python train.py --n_layer=10 --head_dim=64 --d_mlp=1344 --rope_base=10000.0 --rope_fraction=0.5 --init_std_up=0.0159 --seq_len=1024
Each number is 500 + 25 x the weight over its row's rms, rounded and kept within 0 to 999. Layers, rows and columns count from 0. Numbers have three digits each. The size before them is the row's rms in percent of the matrix's.

# v: layer 4 attention value, 512x512, rms 0.102, rows 109-127, columns 0-127
# o: layer 4 attention output (transposed), 512x512, rms 0.0861, rows 109-127, columns 0-127
# q: layer 4 attention query, 512x512, rms 0.0942, rows 128-133, columns 0-127
# k: layer 4 attention key, 512x512, rms 0.0883, rows 128-132, columns 0-127
v109 085:482505497478464481554498451509493491525485485496488503480473505506504518486489466482526474488501408490471474471481545498490466484437476505485476501495492504519502516512496515500493476487476557482495532500536480516486523503521490505499556497545494499513491505493519551515511481479518510500490490521481511491521472497492526532438447473482463514487511449481497499496494494459533490500499
o109 090:472476511490495491460504504482485491473495502515499483503503529513499488485476521489529535517481501514473523452478520525472479521513511539462483483508559485498510499485512480515519469483579470529467503531502509530479482504510506524494468487495468473491459509487483486489467525469468519537494483510449479498504517519517474509518507528505455500488543528488493500478513500534500452507478
v110 092:506507545501533493516534514466516514456513516486498425478499516523467519465511499502509553519526538511494517483489506513473444467490473517507527475506515465447521505507531569483474447490485498461491549509526513530504498548490503524504512510525507545486472491517498478508532468535476482519510510511474513527501458528511546471486474492512540500474504506500474518510478528500493489478553
o110 096:449508484496470529465457523488490478500524528479474548527507479519500482475525511530466503487498488478456466513499490535510480503500487477518526508526516489491481496450473497484508498528527469492478525510531504471500500531497496516509445511520465501514530465506508487488515523512513492492496488480504526495511495479499481492468498499477474487530490509553482518490536502511500494494503
v111 110:440469544490421520502504535477458477520472451458481511536500492467535456439493542513482493473503498486510520511507502488509509485545478500494536497496511500523523520467476530481506472530488488508493494503494488498489511469498494552485488530471500528463493484474479501526520529521521505502534504531489504504535529502520488456497502535511522493502538491509520515601487461457469532533491
o111 117:539512470525550517485517453466503518500496479488520516479525513490483495589446477488474487545490518467485486482504479498508503496530531535532527513554505467490489485509508476549476509503459441471543490520487520523498467481513505494520477460514519471496519511521507477480519478514515528460500496472501537475503510520522491517516527524514472512526464518515507543527467515498478520485522
v112 095:494508551545511509486486540511513471487549448512493496524489525534475459527527496509460544467475472539445514513517484527472513454515488489495533530510508476497492540489515556497518490495503449491469517528498470491509500474523511456502473553496490511540481504474467512542535498479485446476501476507518484487464531529495477454512526481530478467500523491491550525516520514460513507526492
o112 107:494503513495494509478547490506566518499480489521477552527468521445471540508457528500470491521461471476474528444494517530514460490528477521470494550525516499453507488512525525486443497477497519495523528481449441506499517489473503526495528473492486519559519487509498480507504476504513550496502540477528490465487520506496493538479461472526459502501508504464434513521511499533461508523487
v113 088:537493516478471471511480554503532488500496523453497489452470512500508508494481494516516528490506466439508460502466476504544493479562523493503491456531509488514496520477458466520480501494501469470530493451467499477510521487478451528491498475505491473485495530518494507464500487506525525507463500506517502517552519521521512521519510484482502545521486488440474473507467474514501476487521
o113 101:523487514514509504501506490491510488527520523494488494501474466495475510518515493473466484476522520495503472537475471485480515528545508471459520548494504468510477530518494496516492490520447508524492508495519483501536531511506540464463493496451506516492492510496487548478542501456505501488516481497544496523484537533492522497518502517526516524502512487528505453509494495514477508511513
v114 086:419474482497493478489511499481497484509501498532488492525519491462467513507509456450544494494511472509507481524499529493466493530430516489534525536450468477474504492550471541462520543492498479516499491472465494485473502523504534498540502459544519506457494509464507480523518508542530487551537506464477479470522503518490529516505492479492499513519491487468527505506503499523521446514529
o114 104:474486497533486495498495509504497519511537509506544461517502511473486521519450487509520548517517539505492505532506531484500488515530531519484489530468517528478504487475506537458422514474492502482504503574516446493473517493486546509506468510514542452511516509539550460523498543485536499533513471486501544539490500525501489523524524487526489478521541485545532466490500474521516515484519
v115 088:512494541508456492457534481526467478527501557489525524498510491529539496471482538497544538419505492488480486473505490488477483468474484480518527473489551489514511473504507504529487476549449497445474470530518480452471501480546465494547495504479522480484507487507537527456516442494520515489521516489518500481520513532510499513507504482520496513489520495501515486520500456500502498514541
o115 100:502499516513501524471494492475508500508499470502410480532478504475478477506440506472541471494444451439514542476486494533470457474477496514498488514515536504524494509472451472497536456517453530506527496543523488520522496494463506446474476512484459528491487487515494489529512496501465500522475487518535497525477547517499479502516456442470478521486508425512509472482541493505446513502474
v116 094:482480524513540504502503530487551519500519507484500523505525473516495489528484486487510544535505490486528502507506465562502518463468511486468489474499500500450515521488465474473544489495515466483557506487483458492495486517516529499492504527511512462495512519512477480469486519525536506535516562445486507500507502484490500515476514461458459530506477497452509517499466456477493499522496
o116 099:456509499547517487510498529504526483457515506500574535507451506530521507505504487495483473525529476497529498513453511482483461428517539514522516458487539511511483473494478521467505533508532488524511519499506487533497478556457490488455473504551548530485518496508552526517504499462508540501501518519557521531513514512445511448529495491487526484545506465481516482523492485550464503488565
v117 097:523497522495478520460495458492525490515465503517456501467511516526519492520508469451534515448498469484476520502485473484491506500524498502525469519501470540529459499502466499496497502476467510515497523529487487475511473497500543542490523540499546522548513504544475515455548500524510521522485524536540516487476485475485505495484503483538541495471495499530467516485526520537479473533535
o117 106:465534519506490524479496551510485557502500468517549507497539476494497534435522494506530449487493463539447535524464499528547538499509457500476535501520492493517510487511514527500509498499469490532526495489538508542474487504540528496465531507516526518447488482507455474507490515500512503505493508476489490516562487488517532480488481507500496505469452456501509516505526543462524504516510
v118 092:520481543454523520494526488491522524502516477495528475521514523462483476441476550519498487493490531522498514463511480530477475529497487475467515481493490511550481507466513452471509495548511475513517485531491505514460501501490524539522481497526515515489536485551528492512495489475479535513512476505543472483541520467515497514502515540458500479457467492500515491523501528497469504490515
o118 097:493483532494504485487506487535499472519497509528462498503493491507472519488487507488501485535488451499480484516469506557493543500505533525513511466490486490496518529523512500464528545446513467507486499501513513490546547512494507478499479502504497538542509502491487508522492498486505531479529509522435520524499487508471485488519515486491512496447512485484492495495498512510563523469495
v119 086:478482526465479505484456441505509479478502477441471503509501517472510492536505473497515522460497452486494477487481496485492497503532491463485484491495503519524526503509505484490476506460481528481525468485480425514515529501470516533533551482496502486497480475534505538503533510521575493472519463524499502527529491486496538503502490496470467492475489505474498508510487497486495472507495
o119 098:462466463511478483475488521504472504460507524524498477491495513501498513502520498506519502502489575511523501487534465505479489497504511492544464489505495495534524521483482488505516478514507502493505505524520524499497474436491470481543466541458533488563475507471522474499512509489510503524499502479541554508500474507473503479522499506494490537514554517567518537506511513488481464532511
v120 084:523500518478502538427507459474526500473476486438477502512482519462476458475475496519522453482526466519507497505522512521497524463497489505507488440521448431509525514520471511493523494509477518484481485489486463462514514486524438516485482451489475456500450550499437480503524486488507472483483490513491496546477544512488523491497558486490469470508487529469501501483458463476478507506512
o120 095:472505496478449470548513530488513462469536487482464530528500440527486481489503464509534464499544471503516458494519522506503540506544518496536516524491486467527493462485487515511477523522486502507533474437502499505495489541479514456497525498507516505519527498457496486477502502524524451477503495492489519518510486500519500476518503474486482452483520499522525496522504510528505509470517
v121 085:491521515503467468481506563518498473505541543515469546517505537508497527530472490526524516560540520557509518498548480488510485480504477545460521473490534520474458503484516475476471516496504512489472510486497539510496520451529503475494489509483485533461469512519533498503502495456458484482491518555528461457522509488523538489473493562466466504446505473546482490489434525501506510481545
o121 093:538510512522506510484522476478508484507506493497520438493520474546507501516516466488474495508519514500539504481517516507497511533538551521450490533506476488502487505543527454489541495501482481510550480522533466493503479442504490494507527511493463510470524474505541520511491496539524511498484515508472533461525503494513516511439511501546538487486469530453475468455529497507480480473516
v122 090:532509496500517497518508505557503450533479511524473531497476505498492509470481496501514517483539498490517455498530527517523542492501532529496502453529487478494509510509479520500489476531517517502475526538512496532479529494492516524504518496523478526534501505485485514507491494475429497476505507532501514443503462523517506560465475506498482548474495523512519521565528538492529525514508
o122 103:485507505490530504492478523515486534464490502473491475470451491522546432468468486460548543505538497478488523485477483490480457483503477516461508515547488533516530464521481510524498523502510502533518513501520471501499491479492486489501478502491497494473474514520488492494526465486436509508497483521488519515501519631513475479518479521536454491494481543462498471476544493507504519542494
v123 092:495522552512496505533522488492519510489489504495516490508492526532502487527440464527507516506501512498505490530465541505485522528459518484537488524456515508492512545484486537510461466525486521532490497522495504552475493481470498483503483516508476510543479485506472505499517540502508505513454484502544522504474508508501504524475569490526527520510516504498522472509516544495473539458501
o123 101:535516469491523509493466540517502507502514499484539512524522477494486479487507501525503487520523480536484505470550495508468436471541465477487456512538474519448479497524459471484526549495481501520517502481502487455499519498527467505478485494526472488492464437495512526505463504541517498498550485476502500492490512466523484499469524488496476465488505529486479441513487527486521510487512
v124 096:492515494536483530522487484530500509460529475553501501550468464520513506506499470505509511470502502472505466494555524503543509503514511528538485525462517509483550551508464517478487519459476520485478455479473515514541493528517490499471494494503505533473469493553522517512501552501520473491493493497507500473525506510462476517534488499567511519499544466529490493527466487487534495486492
o124 097:488500478510485488483500511468480495500561487477456493495497483465467515494486566495497531508486495534531529503481453529504464506546511513509492513466495505523516525515524523525475460518506473494475500480532481507541479550498466474504473480514486544488482533491470505499484497537509519520465496521516496498523548469461588521501509494488495483496463563490517538514496497492490476501513
v125 085:563503453518513499442522518514487479514488507483532518475532505483530500505483489508554507505497501508488545460497518469479480495516458501478470499512458500524474480477512518458508474483523522527504527501453517476501519482519535492489519531509523491523508488473502500515497489515489517496523516494500492467531510478533496497510502464521476521517484485505511562511548504502539539539495
o125 097:522524472497511504499486512489496511519511501510554519501543495515447517492520519529466514489507503500498518484546502487532532566474509518530484504507524478522526508503514528521488516494469501542536533507521471517477506492496474515503523483420493481478496505444521464504507488478452461507512530509535472489484541523510501537483560505529464501467506533462497497480477523530430470461511
v126 088:486501457468472479500523521453459478500482474513505498547514517515515505477515538484493473523496522476517518493494519539515525501461453463508509516513493513541509528481480534476540516476502482522479504501450455501493472485492539473521496531451432485437482479476500506476531517498552519486466499497485535522522474500512529517497514532490497530506590518519490505508505454464486521536526
o126 098:469506483522517509520485480522545471505509521482523462533517453513494494524501503507481466497529543487469471478503496457493498517516478518536524483505493499501462510456461503492469503521493503461514532503473500539514517492507479553521483482486480506517533524495499525521530496526507516547477503480510546506540522482535526492482514524494482463536489469545538529548498477533507514457499
v127 084:521513514499481501504525525507548494509504512501460498510499521461548462503463491523554513490451442478465464519503470476468514483502537485487498469555535513499486481529491507524465515507534476481487502475460480481467540524497531469517474548516494521526511500507503451518486486461519494490488519451536534559502492483458496455486498487471486437545508485489541524500474482483486500514502
o127 096:478486506493507499503504490498479465493499538493472495503503490480468513473456497500496496501492518497498553545524518489517464467475469516494522445503482514491490542498492508476488470488504541551490513512499487491546497489475489523476476496478490514524526496515497471548467510488499503501511516533500473531521487554507503516516499472546519488474499457505478490512482521481453503526511
q128 100:491520485491516508538534520494503522525503512467478478487484491509513501460474520487479502491546469535487487519505507524492467504466496506512491525504483507549501510494530451475488520523517510530482464498508462528526424514507542505468504457440533465505507489508537560500470484514489504492468499480510470486515505519485559498507488468490512511536476528541518474477482529515495528511517
k128 107:479496555463498511453494455498514511470498487534469503489515532483435484454456478474466497518530511465533480511512514477491542529496511528484494532531480534464473477534481486487495479501488497502530508448473520458488506511443520520520497501465488506505493530482468502520518511514498496492481486446476489520472495471477507483465480502453471575529497491523478513513491494516506532501477
q129 098:534550477552527496529493522542515482539463512486528502547455499497505511500521454491524477487483512469495493505478495485521538494469500488488518463506513532453493485460485527500530461527487470468492494490464516457519481461519509493536481530499490508476526523485464493485479535472490501502481484497517507503539483475530467501490487526516473496538538523472482463525518490512513506487494
k129 099:523490475528496494519544570459489547511520527494519509466483454513530532517516556502587454483461526478468529463458490502501482580477507480505508509506516510505542527519522526509539498524529474497504446533513520503515472475508506485502540460518501466507493522513533485512497525521486513466526535501504465536494484513534500510498513494549543533473477540489498510488511538493490510510498
q130 101:476490529506528475499513478477471530540500506463501500527510469511521474521497486500450520497472540519496495502477483512516459523534495511530549545464527513569482493498544491522489476511520519503494490514511486496534444522509496503489503519501555463501510520517501524526534482541538527494511505466545465490473494497496532513537512501500487470513509474520493559463528517493518519500506
k130 111:499453560513466512490496470474499497464422504511465524467491541499518480480518523495500481499493492521507474516513502504515554466464464530520483475521481469473542498463472479502470495459505521510566519504502472518496480522527481507498523504469476543503485504506490542466466468493463517498503501484496515470520479470486504531467530516522502493484505481499471467534531498539488506492464
q131 091:506510554463494493505492484519519459514521489503516511525525469495519490514532485479472507497493443487494479503498455461497508459520495475485513506521484530536487497519507499504488522503491519455488522530455473510536557500496532557493462480511520515551490534526456439482505502455549484514510466508488530512481476474523498476509507494464501522536514483510509538525530509515445493523493
k131 095:496463520492472497535488510541532522458509459510498533533474492449483474502487503521481535495475457505502523468542463454523498445502506502531502503510538500497497509522473555510493525505494515528480521518482473485500511529495519490527509500519539480541509495446496527474448500469524477512545463488548553442522458514480506466496523556503486488505526463460538500526482497453490507455503
q132 098:474536508513521507481509506489443476523521483555475508518462482522505513506501499519493511504532546519534505516460482533481442487493534524491496479505479465530565580488504503435484515530491445542523522545501512501503486483521515517477512504487461507553496515519516542515483494515476494481515498477518476510504505560507521492479513496508484511462514443515539501509508516505498513451509
k132 107:487535508514464498513492521474501509523513529505518471516531528519488532472506441486457479484494551501483477513539507524434502499483481510503482497521506496513494466518565462487531485512551516514462489450550488528453471533477503546480506514497480542489499500521440483531524514508500511540504510493484514475510522507490488528527468513503500451479458519494488530504502508526518529515486
q133 094:515482476508510471527500578476456538490553503509485529548479505557540503500510512472504480533496566537495472471463474489451500528485552496485512458507517500509491487483492491502521498541507522498486455506535508493477469489519477532511534489488470482476517499510488541529516476540499536465520532472527445538513511506471494524495538544529516518499481518534484462476530489505511514477459